Part of a small language model's weights.
Training: a variant of Adam for these matrices, 386M tokens.
Each number is 500 + 50 x the weight over its row's rms, rounded and kept within 0 to 999. Layers, rows and columns count from 0. Numbers have three digits each. The size before them is the row's rms in percent of the matrix's.

# layer 7 MLP up, 1024x384, rms 0.034, rows 200-610, columns 160-191
098:479507495547416553453561539471486404417558408484540539485477556515422558526487532558499563418540
098:564475517499513504517424469482553427505495541559481451468372471511497505528582469494448495462504
097:439442569494554442438515521494497494499470568518496486468589508400516503580534525577464548557412
100:499478520485468491455529532523515577535611456543446479409499453530594432487553589508460404547453
096:381532496474524555489556460557553473475552499443450546452447499491554491558578412525482536507594
104:496487420648488533475477478513427524594497529478485527490532442591483495507490495505458568484549
095:480510440557638478531491397616438596477497510478521511640570465447533508487551497457526478530477
102:469534455470487436440500501444570495541576567486479563398452570493489562393508448483340478466548
101:553450515363532492536615460510474481513541552499423527507513536433538490476614531512519443457523
107:529424545442451515518443497418509521414457512474529421535416490592551507472423515453474492423532
100:467442438500454506406571519479475527432414520490501587558430506499476529474445458437498517549523
101:489540489429565542432504374470499604468424448460512447488626534487550484519420497447483544450438
105:505457553373537488488516441435439458580430473528449481455561495513517535456471477482491570550515
102:503452438470473456450533562561491507553542423486512494525499387655526486456523488452509460473511
101:541515447507610466428507465500472475389585486445462465487451468508469469477488479442469541512482
094:491521556439489515530581569537506489467466530530561536469479459555581457545514548522510493417555
099:537555560487503554411530544516519555529497405550431508524523523509502437495532484494491502530587
103:478471504612517462493451480509526527475455372565423492501529396542512577463529464542468557510521
104:529519530491487512509575478542455406514476479436533563551548578591605454519568488427515565528461
102:558560591410515471472545512495510493584477441550426440429510480522478447525537468515508505427467
101:487498412561510384496534398491625529543391575581549577536479496490547502476435623467541534515511
099:506577436571410547398489477494446456536482465552526525430503575496636490480439409560544432567413
101:506412521513456459411466427531495426506456467537537501464591433540540498495548430583582480449452
101:587474524498468481472469552471550488484579406543531466503536520472391515484418360510403466481545
100:550465599541492546511505509454546530477411504498452486521480519452455499478444472552485442445517
101:461519474595521502557514554528532530560551450569504504476536566495452564534537471464485510533544
098:585507557434522419482460526426579537409536514522515590386432541518534513497454490589514460520477
098:470467457551487412509545480454578536543616474503522541482591555533456560475512554490443446563456
102:542501457472522506506533480521504418429475396504556465525537508538577511507586530491514496474462
097:641506544518473482485505527553437541445547483464510609490486563465539554445470592549498559543440
102:503389479480454477548536492502528502569480488552391534502441552454480501477572414491528541484539
103:426525471490582433453477456518487526577542470477539540432433504447563510488448490596414549471458
103:512504534462568462502524495499483494509536443479567455459587451363530496537512497497554474523410
104:525521539412529418483468517553493423476534448475513490537479559429475490488527475501518437475571
105:434555442505603484453540523531492521513417480443513431526495504527467489555581430524543510502505
102:529415536540539545500477526468459495445502467490519449454499502451579482420459504425457513494554
102:509474567591550457495567490599488471498524606562412532490526521437504505476531576457552484406502
105:507453491456552581426549494551483500490554456520515468516552473479494474475623542441529452521537
100:521480476452565508484507492448438401539461528469523554465464445520526603490467575521439552641491
104:410563490521480513447530534475558498513454546520418545514515516545627524417520489545422470519464
100:480472575474421471431585541503468495546507439534438455571477503526495451451535396478496472454551
104:506481488555495511586502521525502438461515494451508402570404510527564497492415467527442603437530
103:533607446536597455489493425463590386509507527500532530577505470423416462457543492505544628569593
097:530456535543448464522466473450534498440448519516572469487483503514427481471464523464528558508490
094:453494498516458492409546517515466552484469465437519544427537519487555503531578473483501557464540
097:464456551511589455522545557438460515552414471635523473519581489510460483371481447479443523469441
101:549399632409583497485391508392553548526515534424597504473573491402456500520502481549564517427470
100:404515481494481495486435551521553497479517556451619569471555504491509455543497537458482550517397
098:507521494580542461446467540440553551444416435519396473453451579488481526498437520486566481501539
100:466500485553481514478428441588600570470487472462493482549550443445518517535520520456560378436409
097:490562511495439453541386516501466532443485415513518416476458475580485589429498428473494558438507
104:462473536523536473425578507541398529455427470474575488584465499418635463445498492476501487531496
101:468613497496617374445539445520505454489468507486473526472495430543422403478487508468412467521385
100:481538567445501367539462535501480550535483469544528544497434541519545462454522450461543453407535
100:616552523441555498448543609437499569607559518483563466551475448351477502440489471438477551494537
099:460483560437503600497432451498509443463510580457526523508525507517526507487486485508561460575448
099:484543560481407516492437488501538499476484432482539450500439553530589532525475450529515581438433
097:526582562487503581545499465474468430515536410600479540451455511461453381456527576406517466558512
101:493553416477439536423554537513604528524541515571509510588459520521462413488519495417494447478437
096:539404563513503563463406582522581509479547499574544573497451586592415474510502509523503462544452
095:551479451535500509528439476523449498508530516480454393452511566475598433497575555377510470415481
102:563528482491555565501515455558496556534432529503467429513554421530587523484530446478540543521512
100:480529545534471534439550463567513524545563467505524463482496418501437517438542584481502545524503
094:480528502543462514516470517465517461498468524472515487464531537525574519511500535507526523517511
100:541461542551447501572443568505460469419524500550522537570617538612528522448422511460487490582566
099:557477398417533552527506442579516480455431562535558499553519518540489390452535562399417393444402
101:461497461518467425568431472409463545520433545556456490512543537476459499551562463513426468454434
099:442480509528529526465574567480481430538470518481377473556503471474462472457405608494437496523506
098:408491586506505537399471536518462485483490401470386396481551531500518474441494439561475460507512
103:504465363520525464460390457470425543546507543517486512463478497499540544498562483500480499471465
102:452515484506449529520429535440524532436509523419515461517453485491399570474496456471477453449488
101:516511384445592466482557490512534581522527479533593446458488528436618593525482433524463520460491
102:422480483513501525475512481522453466496481496536544410543468527541414431507475412514552444450476
098:431516538522542422497452602479524569543509516531536583520577465486410482484616533465628522474363
098:472407469497516542493544511552479488497513434447411566550542488469513581436488531589472413515484
103:511493470555505496456485483575499430469497522502539553505532596504518487483527413444522458449419
095:509440502430448567502527440580591478453499481541492562513471419493511557467520499495565474414511
104:552459477427496455574460547503503627519533492530543483577422518540489480463571546468504502521543
098:457546514547526520542457542457449475552410457515519545477419553575492558537455501566427545521515
100:494465456540545419477524450513454524516507507467521532552425483527448449486552495553493464422444
101:505530496492564404535572462524500511478437523589591507505464412457462519536478434439446456568441
097:451507438561452438452502496563541564537522574531556442522568492521479479481560573514447526498435
102:575530619473437494522501547578543462443484591502563558461492468444483521472451480442453465474508
101:558499559413556448487593509463448466451467526461542450499485555554435493444516491443419591552484
102:613518549509456610495413504469439455425514509456573490488523418463549562526460589499554504521506
097:440540465463508500523505539518511460496555537490461492470482537519489421514506518388444501498560
099:429526479531500453538528423535498480468588469538532530486542562530519506425443521434505525449536
104:572455521500504431525575489439499533459472526529551625552461471507589537539457526583419443542490
096:537405512531478504480510454505439440508536424542511548488489429554564497518541505463579472531515
098:483506539481547605487538399539445467485430512504488537476541531455583474478447458483495524446493
099:544475436547459391529476586444447517539476479509583555511444574485543457517448555577495529513512
100:490581540499589509543505549498548509465470522504533543444444560567508506472424524443533538456455
095:428516557438525525496415497415628413584583514498439488459520510498445449493470381469491583464493
101:457550517520560445570451449516465482472474505486435464443442414511496502477432553450515456476558
095:486482477492599478458474494551474527598540474493563493421404502489574528552500517468425473566443
101:462496399552565505577533535516471454528462439436574446462474534545601526399478534491471507494554
092:414464552531477501489415410493492435570531572539564476593528507509426458507395473474492404487434
096:451483520581417400543471487588523565549556476480461580463484504466511555507535576494588477498533
101:584622571490516509522480460458413484573486471498545496449535532431580527444468462546478499469494
099:460463463468432487512520491509473531571551511564627519504473490520486552500474553468522504487603
098:377448488562474500472580367437550523502545552462477520548631510540529562428602516544474433541545
100:401451476447648565347503525428450355510530494520481480483481556524483497494492518542478504551600
100:559444488421462516512456478586426490515512463529454461484523474453559418421483545372465407477554
103:426488436465508597495554556491566527489534595488498482548547479511440537474456490527489502415548
104:531522500491471497600545449535570512469523505540430332504440503501478522520524476511597525556575
100:502569391439501502469439542416529397522483463524530493491544578444427542454515474524457490523525
095:516487551548547433495502478552419509535566462503471454526474403485479496533440465432441477560531
103:456530599466492584499504620551478397511473464480580416415441564560436482523521525519446529531470
098:564484523466599520454447488513485647558547560483447537490565464539487468480601541552498456525456
097:554449447407484446500517464435573534527574495517431488530444486476422591517484362484471531531604
101:401495501495590551511441497466511485540455469424433554500466521503441452509461514503544505493549
103:516414510380541500450543462550466551532584512497502516541488510549418525516491438526538464518432
099:491449533523449451492485461485527458452459527625559537423580500413537478520478422469493473446499
102:474538432418537515454430573599455532455418457427506461523526498382512537554505450544556418511495
099:463404416494442461514535481532517569523529496541535564576592496533516537466534508445541534572515
104:511555464508503519444524371604551569491492477517518486566549542485470528490545510513415514487512
100:452456571483547495481539385598521491516529537482525466551628582468531479425474510486502568380473
095:528432487506490469421446516500499502466504579473438484549506449516419497502490456526484424516541
099:563482486484511440455543531527485518441502593460461508482481527462510591420562570422525458532458
099:491531554543427606500559544537444408398490472462423456515515541496550547518448551554480553483475
104:545492456446526477540467585512573416400479428461555416444509474493508447471525476632478432479551
099:633373461505490485481536476427525489494430524522455507588507486547380468512459550462465499501500
095:556582472498445440533561461493553598495474455465493533528407594547560530468505518473524506542620
098:520550503558439579536469545387515465471479503528553525437558507470537469514426468474527567556517
103:493539468502551496540554511453466488467465507503466482625436506571483406440510450460406516411571
103:537571593480533503514528525441496454524566438523439519524577414476505490512546500502550534530501
099:366579516470432397501458429512451451555547456476448480466506479505463485509533506565529470456524
101:494580512483541452514466548565561412469450554501547431541500481525509530568530520549413514493510
093:534478390570542491459408563537526500537392541583534540472534451550449457555518380503461511529445
098:423548528461545541471421572484499478472517562475535516470566464439477493379432543432488415523481
106:490468482524470397531526416585429490481545513507512502491598482555401505535506573516567485461505
100:505501527514453549434560518506522521454552472544491627468480504537469474453490511528570472473478
099:423545455431541614488485473463521448467485412505487611445562482439416502483442508461599528435455
102:580543481418520562510480541526463474491487594425569413548532448423474608606426571386484456483556
098:497499454475491420464443610506383479500528471425547525514515551441423598500420547505527497600474
099:569506484549493555391508484445472491422518512521538543540538468465445423524505512502576471505388
098:474519431506506498481560471451477450575507508402483504510556477514462504469489481453499596496491
096:538512491456562468452460450515531453529463399543492493516547534537456447475527480543425467524465
104:524440465487524570518461479496465530535501426411555504446492504539482399525537520468514450518554
104:497563457560568356554487505523459509533591509445562469495513496416517499414487550530599466551478
102:436389449477524352496483470437493562477430513454564570454516511487548587546471495582461574507499
096:539510463489441516482431506459415482539532448510451493529480467595504491502411520399560444506431
098:504504530514575467496448509477559562525546470469491579451565440411505582461426517525529434483439
098:489480388483536537463646581540411531500556522438505513550418452486573428522524605559534441453527
099:489516477546498534443555538484541466490452432515523442554548495513511420520539572448533463501550
104:530507417483556482430488460452484479559522463463452433441449528424461507544487537561421544451494
107:377531531582574465516524547546485444453537433597522461429498478446457488379524484474519559531545
101:450494592496499536421462489589471484548498520457569492544541511409513634518479648415525451424444
108:571465458538534569595472565486479464494540556427408456511436524478563506497470591503576519547487
101:515515502549559449407496539508434452474379454556557520530531525455519441505519516461535521484439
099:455491448561466479468456501520513531447513572557482545516568557493501477542488453505604463475432
101:541506513444423414471558503549580549528526518515491574457517514480454505492375520449476529439502
103:538511456602449553469491407499487489485447504467565552412468468529455524479472466451451585521498
101:520351568444565470566498504524496420459594466428420506468597471475476491425457559505432438507475
100:468394460489571533550451484482501466558473531545531438551535540445530582573479548477525565462640
096:466475422453457516528521438530523494507530414408532460459448477574462487503566569499430481487503
100:501560463521450543453493451510470538553471566471482505485469478452499515443459432522453534475486
101:540401459537461450488485476567438455632509407514541495524414463613507482462496477513528516477428
105:543557558473486600544420569436579468514471420513448507394457438497527510557542472532489511528479
101:549467506435472574450589499424452491442544511550498558554497516495513554546428538528484531516491
100:530487487499546594435509496484475481488562471425497533478492611603535553540436532536456492482454
096:455529433583474512453568421538372438621521507462501528472508573488488475517479533482466572625454
101:546531397516423535440519505487494517449569471504390590536564488565471452526537453503501549514549
101:546525566540560515563429504456537464502450580589505521501502412498488502411445495520652540519486
094:491579482547540400548517535581492586475391463566542553547479503511525430531475417524505395394527
097:414443532405459462501512514508500489467479483464496488459555446390422517505581475539568561507477
106:489509509414573448527486446541548504452554501525494503445443547583455458507514459549515598526481
100:484489460461504444534435493446443494544516531573614578499501477510491509520541523583520566498517
099:533460620471441502522472389451498517570532656476498431508457488453576526558436424502467515500473
107:565545461545543482469518488449505533518488568464479385518465536377557503502438608425414549544540
100:440529482488505433526455490485445456510485502510532429466517453471467591517485517479510538392577
099:546462535542503521512489540479464472456466481552498460526568482515542605449506469481462570460474
101:570463521554569456520489485464492551622492540561403415478558526499573543460519567468499424348466
103:480502452572520477486527460516547587442530561479500643526587456488413489439501584517460511498497
093:445581529504501629514451626475554436483483468403574526629487465463444586406492568487476523493504
098:513601398498531455531471469514518468538444466521391425541470510569476532504529515482580566422517
103:523501539559499574523555487643489449489508470495415457423437394492575451508525529614506464449544
098:438406488611491497500582524517478636482453501528493496439566528590541485479502445396557503469508
098:440427432578485534563508500466435536485540496493559561538429482555441539444563477519415467420502
100:508532479502635509553537435496546441551499423477521407443536446418480468555536497479514553485468
100:506458489500491499451469451471497586492491450563464437552533477497555494446470481402536416484557
103:486461480477509577437519489516476584504574487510509480502477474516443480453570434580498551432510
099:512502468551524608547484474545468408487485458482530523567496499537502535497489504440474476485518
099:478512548562453456435518470579495511506578502528549455546530492535444530549570405507437452457522
101:506501517475576568441400563537516469508438557420555540517453518494508529466550556447459532485455
102:485532480473515439429574507469598540512460492421575402564461454501480511465454506561456573559509
100:508498512524554467500599573414507514570550445515478484457472578496494583544462551504504562531428
099:505475517539541480601478548414608508464554525559510504416494442434488567538493513535481530479522
098:475456414497471537532438561460417439509547554490476583509491520489459480551438530542398466598497
101:558526594563586504526470528480495491436515477476575546538478491542606504406390551490470536436521
095:564469522517476512537473441455540592556470425497537524494471459383460504438598500496543556486482
099:505468452456453543477524500541554616480428452485443534549423399594464473516569475427573369430433
099:479608568465546545434461509436444587478417599425553562607548501497523546499482555514485474411493
099:453406424479579513505524503457506491542510546458490529540559459444499542493451450559623467497469
098:460486500525546469421459466565543492521527568500572484495515543478446482524567459495521399538512
098:555445488615489473492530570547606520532454535518544549508499415500500499586500437543468512501465
108:533517553457525587507623524484553447564505524474401548453555527497558439559575532480468472471505
100:586526496523536485495508468457433485562548508485524509601476478447466474467551477430528443434466
097:523516479512509538591548498491454668486502492566473508427549484394472512523566546501460495508529
104:554474477545411472479622546486545428518583534484544502564552500443511565385536505394562431443470
100:531548501483567467496548538477449476417523460570497469548489443536530421568551541459497569405464
102:505533505527547595485466474405514556449502543495512493507446530578529471462492517400477445597473
098:495531573524559472365572517515527476450566493442472557484533468518458425499586467416472542537492
100:557429492469420469516482454536579416442540515544537509589568487495485536501487491456487448438520
096:564492543434468480588433525463480596497433537405500473480502454551486473485422446537441507501550
102:539476526476500499530481440476561524443579560600531480514398453484497534537504487501523535524429
097:520446498517455472611420554485421548459482449505440511575509491525557484445447500461471520446456
101:416448398486471504520553478476518588447499525552506498557598495520568590516485532485405486520418
096:517487518560571450500441416574594430469460536445537493449483533463440484415514536447548466406493
095:533566549521552551444495516565470572489563459529500473463518505476542555502670526529551482451542
098:426456378405434556417502501469409521561496450427529491456511549491539526473615436531445473471477
102:501484522442402473543568608532519495579553527528529475529452454443545552512523506533507466450515
095:453454495445540379443494574498558443552482473565561502563526460522561463516612633447454537511558
095:487431519539489464464477487511541422500623487549502501405473466548523451518616493546555494527472
096:542550512498503577422476507531450505539538474471555477474513515522448484557462474515543433489471
099:442475451526516585513453523441464558475524450560539561501403484515518514558549534468473543582489
098:477553515428601528436509413541481566446541523502394484552490434449434437561553341536493477553541
099:445467524586575442471492571369545464539470539499567494461506539518490553458469487513534562573512
098:555475470593486477514484483492569483537471521555483474571455477501527544484436451447498424522481
098:419499513461487536467484532535515409524529425511558566478476572488507462519622486479428476372628
099:562479535564506463532532607439453466447521463488392490500426437551478549480553460524432556462499
105:444530415520460423513552503466585599596458466486500511543445449605554476601529485428556504485578
101:532418413538468539574480539557425439517574411542482484526544477428467502483481447522534456525471
099:509478540498429528486468506500399499527537494488540509471514525460563516459489587526436493515518
101:438513600438527482482541483385450557500559585529480439388571456434483481544421497440498463442529
101:423415472499380501573444459458424518410531478492510560516461503462512436577570445566499492574577
102:492512597452497455476435618464503432509448503464485542501436496584505447487578451508491500478558
094:464504521487557477518489518493532561573614474471480447480547508641384531531482491546490504521543
098:465468420509498505471543578479515366531551532555497489500521559472527486537493508476443534524466
103:525636455469578597567531545434569458451429527428533460395413539520530445480473588532432427538681
105:501506490484523524548602493544476461533423435426550606430446514485462442520479542495531507492532
093:523544582500450547458458492497493455549409519486527531427439551502499523565537486522557575523525
101:506462465453487514404517548458576495532510493485463532466589600478499423426491512419446459468414
103:468531576492487501478487507546451485477596404473562613457489543445547539383435534540473501482515
097:471495512562526551562501442578416489409473495506480501536451492491560466661456456486424529538519
099:596375559560460526459445480523473492492556490525556540475539507453534454479497451530458488447509
101:590482415476388580551451514465511450536415569479502498534403542461506564501507541499569509446498
097:372497459481513566528525413531598512518497399532500423523578462487398445513465430513614509505490
103:535515495513458455492522524541445547448552504441442597486513497524525471460514435454484505607509
104:437490560493538495462542476527536405533443541435500597470511542497445470412442518525594609474474
102:500554468551578533498441518483469499499444528435431518425511467474541466570468587499530459433564
101:528545480538516510549454542524455535519438434481511486529494488369501481512598565480447537485565
098:582444502453595521446508571464521483558556484470449505423444574506475406526497549530464480513549
100:427433510493514579509495508376554516501500543494559497490508545537483509497474545522450551588630
097:499403578507522506448543526439534477394510497505564472408500568519502496449502470558589614516525
103:559505543530586471496476456487483493508574545518384531488487532550475491523526526514510611492439
099:474525481498485508412552431502479491455571500575441479428538515498475554494529508522536628462398
104:562591486577411462540526518562525605546567489496496497465541405459471605450469468518456451500449
104:532550509502480465484511520482502613527578575486428435484482463489563457472488533446572430413544
100:524500451550457521593588577425462474498464612554557525421437491483505555539476427519463478528548
094:499581502467534540562561361619480559518523577482497565503509560512563492545531517432433476446558
100:563513536528500405568419504462505437483565565576559367560509441498487444449537508525532486575507
106:539397427492452515534513489501470493458434514509543554518549542566466437539523394553548502449500
097:597457581470540414435568418518527502533554545495421541566360594482461434497506515420480525506453
097:466520462413512475439437506473570451490494493431575456485458388554475506517602431467449513613450
098:492522589570570495524507534584517463494569531529528486470506508462454487470536453481435454457500
107:405561541498517454537477491528417414458530572539424551499524464506497491477486476412451484470473
104:470560482421536507484508488509493460525524487477447512456465498473593449582483517554519486442475
100:508526524507553568432570514534485494471473518439419515491495630679480579541559500435568379480453
104:572494557498544456528505599427522470518573535474542555565500507536510619478453514500440498510495
099:475401498635473495514486542526528483483592508455474512510474425477425498448526554488478585417478
107:480524450486563541564572449524493481494414470504568449427503499569432576575513482525381543452550
102:485483553545535451459482509485453553498403551544481443415462513472391510480483530489522610438502
101:455569603516594531417385515512534455445421448522541492380404526455534467530484461531540597510636
095:619513520519442418554440490467385399513441402511595526503510511489439490461470458496587425442461
098:494486546487458517556457583397457436507500442531521476591454412565489454499416468555443578520598
100:541521505541452551511454418480515443465498627451395600519409542586522538440538492523430566590550
102:442540518489590399507465442481480478527436457486580497444519463440625486549410419580532395493468
104:533430506603505486499491525497448559444443530510493455577571431531543481438579474438484508541521
094:473544518539479495521577499576447501540479524545525599595458477528516415486534499502540551462475
100:466530593467578550569532552448524484546507481469538563535486524566497460475534440472339575465500
108:591486464494519536577499484584406481433531588487460466506486457477466538491464520571515464510458
096:476533427491498469487509485577483589423539400521634497518595571455521516497552519422535504487541
097:561506486466583520479541588491488478498551464517527494511554584461575409556536527561468449574547
100:473570393549537499491461523505533433537495517585417536534528508416465495513502523548469450412455
098:530454507492547534484533542489513484478565494528485524533597533414387543556537494471460557563486
102:444522502434475416477488427517561508470640446487433459423450517450558529493613519549492447508472
104:588527411491481433492567438552537487591490545434531565500444451454444559491432482532514491514451
102:649549518555402553492469482431543558554560510484488466498480453525541440521502563439496550557494
096:476476472407543476599618609460553545439495532465502542528462554535546481501475584530463454458496
099:526506634498465553542434539482470458580474484489442424557552479503530501473527516539393466489504
100:445589571531550530459473532447449470610549528500440455404604452475475507519468498586542540566494
102:493503401468628443452509473484505469513541496576484502493466434482358494506508477497497462595444
101:584549463487501529538522498571476550408537483444562517493461503463454482522482587544504478551470
102:522540490512606534486516579477470497498455573456425480479451606490478537502483560429568593439515
102:413460555483629565457527528415535477482593455442418508486549519493580465426562469568505441422473
105:398476501533531568483415580500442559538520456526528464425553429448528528499446533513471452446535
100:440386511472522413418448525554444564485472546530425475470533442539528430479474644388534439475462
099:441510463496483474503448511451548461560457453560499451521433478443566639558415405521553543560526
105:544467557535562529580437523528484425438500530483492501495497442479457466473582485519442563566600
101:476512574603511508505507534443506393463507546426485616473526484572467598456505482466533494485471
099:558511466579423594457467472453467584434443541538521549571527469575544517506413523439509439534458
095:502537503524466437521581476500519563578417519413547494533436537493561487513474465606514589497539
103:570482465434427498562462588469475492588608576491519453562482421431509512471556521542503445538477
100:452546537503503517497583371522507552535582557417576559605522529519571508459413423500391453572504
096:564434458587496474426604532491420523499459483505522510597571425513440519401481478505475539539457
103:537450534473579494516498474534404467504607473416516596464476469590476605492428476461434526460445
099:474590574496601457507505478529603476461475556452503517475506488562442392456523495463581571571520
097:445445440618502485447508559420537470451533451621503537525518528500378511537450520448492596509594
098:570452454424556431459439378464432468526580545466485468553547496543487485417415458493446557527488
097:500498616444460431530501508440488410496429522473450528433584572477518570609491488465521468442500
099:543554489509452481526487545525580494546565458587501399474492449428510506575508554484577578513466
100:540607470499515551465481503457464486564482575515447510547456445493509444583469520478473512490557
102:486405583601517493537544532457415532509526559538531499572473440570440499511575460525529581522453
095:533468483526518481457519558523461526495530491566512497451476525546467588576523464517454554446543
097:467518490610538412484551507541486541529499450462457480492561545494498423536537552532530462407426
097:550458495556489429502529464599494476443440503473460520556489545464578457535487502473474472577516
104:435433448486517506453559443533488518478491576551428484501537470541497458489541584560524419464511
099:513464520418484505438488456426512461497557535562471400490437497500405399539440435539500611415455
104:404554480519456456454530502451569548450509455523477503491520456502472544489374372485576490534518
097:476512490430445543552520520405460531474428542613397533526554443500548457457547409543496573566468
095:512466491477536522539524478580576527505490442406607441455510510470470487576410445607475551488566
100:469429503474582533476450486598536519434558502558619439399510472396566518514551494464488443510621
102:462474468505468531532468536504519507481461483592506452587541570528509412446423473526485404496507
103:407489545376463485533527441543495415483538545518444516507508504477559516508506516544527509479494
100:505523560465546453484436503485466522543491457410390581538541533565502530597513505534464552560491
101:563563551542531526505543505491516507485520591508507572594525454431537608530525478442463461581490
100:380595506489506533542500543494515468472569537478476495441407480507500543481480385622447532523433
099:491523452449458451481453463578447522515585446456457562397516502493605467556539420540476494462506
098:491425511540497502478503500519549511458469507525496622554403452492482444487454431468459478410393
102:569481390502497514461494434518548522544546544499436597559487494579455580551498496443441475538579
102:526527586441450493477491529512508486544564460588549521439507520484606480575557496470514541436547
100:390501515518566475444564428493519572561418569491471576600525421475540501498555534489419515426493
102:493443462548449456540508479530608538487607511394560511565438537512515490521465581544398504564629
095:556502559484465485480511390486528494457502564470441587505530546497555477590463509453451502488442
101:431538469487551386435554466490515557558466490394588483507544508490535531477432548468600520490434
096:529502470556535572464443411461496516444602561439497552477596507556419420483487487460543507502413
098:465505449490560552639564629526524542499478465596529564508543554533542527541467529512501491498515
100:534552445458439529573518457417453396528582513504522445407385525449537525495488442398435545436501
105:491487412498479432484544515437537411528490580556597492504360514490490510546553445597454528548458
098:471471600514512477566486511551438417446403510580458487491479550507470516480500495532401490442506
097:550450481489597526536470528521452540485488492530459570504445540483528484574350484465506456510497
097:554523523517481509521459599511453599516465443509525491455403462586488542463449515527526499527515
099:494487591481541422512527495505408562470486555537577579553537595550479507407438525436457462422523
099:515499562501528498431541559532535507381463591497554456454489414561451561513484508535478525460484
097:520494483508438500522533537543458486495564581455468500458528589483550592469525444430526551435508
096:534506596519463398460496420474508521498586534516460580525467495570458558429563547535488480599504
102:478475501556489516561413568444485559494569494495574496544404448523462478407463535475526487501520
105:453503399510449549485427448543440478436558536511444378572549586484523544451469511503502560448613
102:470506470425435509539510468526430495544560468571594578457536498464503365523461516465507481485456
098:434402564487489506471585477557457361480538544518576497544514556459517478467584520570478466437540
103:450506541493568456417488482440586447485495522503585598531460448531521457569544453440542554525593
102:528487553463422509538459434405538529502492536465523543480445541530489476503464513492419563477560
104:429512499402521474528436517509494519509542504501489450476503441515499447529614485494523548526623
102:509425478485545506534551605544438596480484538572565475594575591507493479515595511463415505495416
102:527427503582481452597441558393542501512606571546515498502476478533475525511416428496440525446444
106:430438384586564427603596460529430477507552447531421446412483496427524525463481527515492576474535
100:562620472547473399491526445591549522468497474452508508439487525473471397518521489455514488438409
103:434586539468481481476529473480518462504493473462540474503485497423540478450486532459593492561492
092:539524507498560502441497622508551503549414495495448560468436548452437580536501547556555523567525
099:445502549448497568565475466519471444445425542483449548469542521405535403545498519443484589521516
100:404426523613509556501450496539475550417411568622545415570375531508442426504513512437480479471574
098:554476457521514449549453517441480402509499502536527540504520482503471451418439447549499469526502
099:417425505506516458448478556449461470449530539544592494358490474478485485427425527567502546512492
105:613383566494445454472482475521508546569458525555450530503495442503525520451505398432580369447500
099:444458489601537497430513534456564494467433550641461560464446483540548510461522474529438498567515
100:439446414504367493437578503546523562441463530550517436470447501516532437467461530495504519568454
099:537492453489445520477441557572580446483449519501454472548516502589502464483542477538563518463451
099:484514529463511513530543539456459517598461509524513546397645497486440524546427526493567496549559
100:499541488554500427544512478532471515494492541510435481461447502458450508510518427482457503477467
098:551575454532489353458458460486491536430567601576514534490500508472488458551444525472572503590440
097:448526530508476434535551520451517591572457514480439482539511418473593453497481493484522547480587
100:479477468401502464517468524387465510515505612435444537498475544471529478499485542407455460503544
099:621477584520495521487535562520486428499447627377494533444560481483498539508487541529594486497473
103:439560467457600543495540432544489448525564471521488504534474525508495464550436541638490406478509
099:472495543497438525398532544485473538521479596457444574471524605530434495508486505432470611518578
104:425473541487449555527476558510525425500448533475531554540473540465460560494467446506465494453480
100:506476445487576513450571486477521555579528599477445508590621512582528577472609440572548509575479
102:479410439511569407479604490622399512479452580555446491638433488534500429520514441513484465456515
100:530534579487463481586452430444459449518479525581501400423521473450553465492490493512578582536460
095:503404556431519488553558473520523474512438562529510488511518531446535561482461541479484534497536
099:543495525480491488484451412494491539508448473386484561490425481413447520525378437466549507566457
099:516491481453515507535551518416498428494557466511468449518542426463505480588610428498435532521428
097:516458465552539517463610461559487428574480467450486413491515562461388576518449521463504491516541
096:577402460500543567481466601425462522499525483541473584483521549468468400523441627432542483491535
100:451565499536479482442572520484475580561482465399462544463483509506553592424506567476551484544636
099:503482498538528491568507487554551557384516481525439469451497448537458496499512595486494464581538
102:518387470582544400460487526584594429527535458505600540512584519507486508489377419486533536502404
106:539415547450520522474580548540488486504496502546411502489514516464548471458454496477434461471475
098:482620465452563519459481532604486491483536517582499435448540494454529601505522556484467439551516
106:474437439574472497460412444569444449633568489439483479530521460534402556589516553493501421434441
102:463520472530573574486528536589470489473518521559544582546542562453520345447416541435585515573505
097:572421513455530406527484553523539449508515461554479433474501562527466563509533458372478426497450
098:401609459505460468545543443504567524584425478593493490419502513496513529413487546538420585433444
102:498557464549453532484483426432470456427526536504521411481583524510463523544498540489631500515530
097:375498481546413533442535499493453525512511532510413548437510485584450512576479446494537441429483
104:522537490564439507523448443439481449473548511475525396418522484514416573544476565517451512434550
100:490512552527482514501436471532584475502466464478429475490492569463514420521588429520513477458518
100:475544482503524523492492512542512557439572483464488548526491564429432489424487524455596573511446
098:476532505545581550502529566504545589500404433495582489567597563504609491534427533518543491437448
096:494424425514542543567565519518449456535535523545479519509536432487509499464513551489459571550476
099:532429543456532439442599506482442477537471496496543426464533543550493481471496460377553518489453
101:537546469494426449401474576416473506486495371493484441492415523511493533386570532526624466442605
098:557445508466480446490487465479526484545522478449495555415517556526446477541454470444507541452535
105:498503491516582477553572545541516528487435592535480496575478519516483518585565537497479514562607
098:545500472594570440480574482591503541472437601456536409539503446439486574533560526484511407482537
102:538564489515459498510507459430495511523457464563430510477522509450410572539496583482413534544461
103:523547455447499546457497498486537563564530460450444525550514468573459539462529513527509495482559
101:474430589511543485492470451548453498539501526481492476546436479606485496561448513524527559535488
095:512548476493457595431409403595521448488564500465588485512480479586478526564507472522414571506507
098:506457526504413535481457491441555490518441554519439514460450543508527567557574517540486467405451
102:510544489441495475462475578526572652491503512563518454484547570500562426431526498548474497517516
099:457460455492498536505495553548513373500579487502473515391490608517558593515544434487484402501487
102:495465589442460572479459581527499501460513501441519420528535527496506508450532466609428549446534
101:438564514440529466547499498475528532482499544387533511532507437507478496488514504597369614493475
099:552529463509574524489545515490581466510528520514508520444471511549578494396488573483492509428524
097:398492528432537472526540575535571537569551498564522455510490525522459526532485426544529515489501
101:544594491544488472477440574374524550470445556484543465572544510433567512513450534542519454538562
099:571502532566454457496550481495508486552541449435460566499469459572526543467520510509587482529499
097:478500395514447539568477537492519536451468447506549559509479550494379474465425498535585453498525
096:517570530442495477518499529535461531483482563531520484563488514509481563385513492541489541524551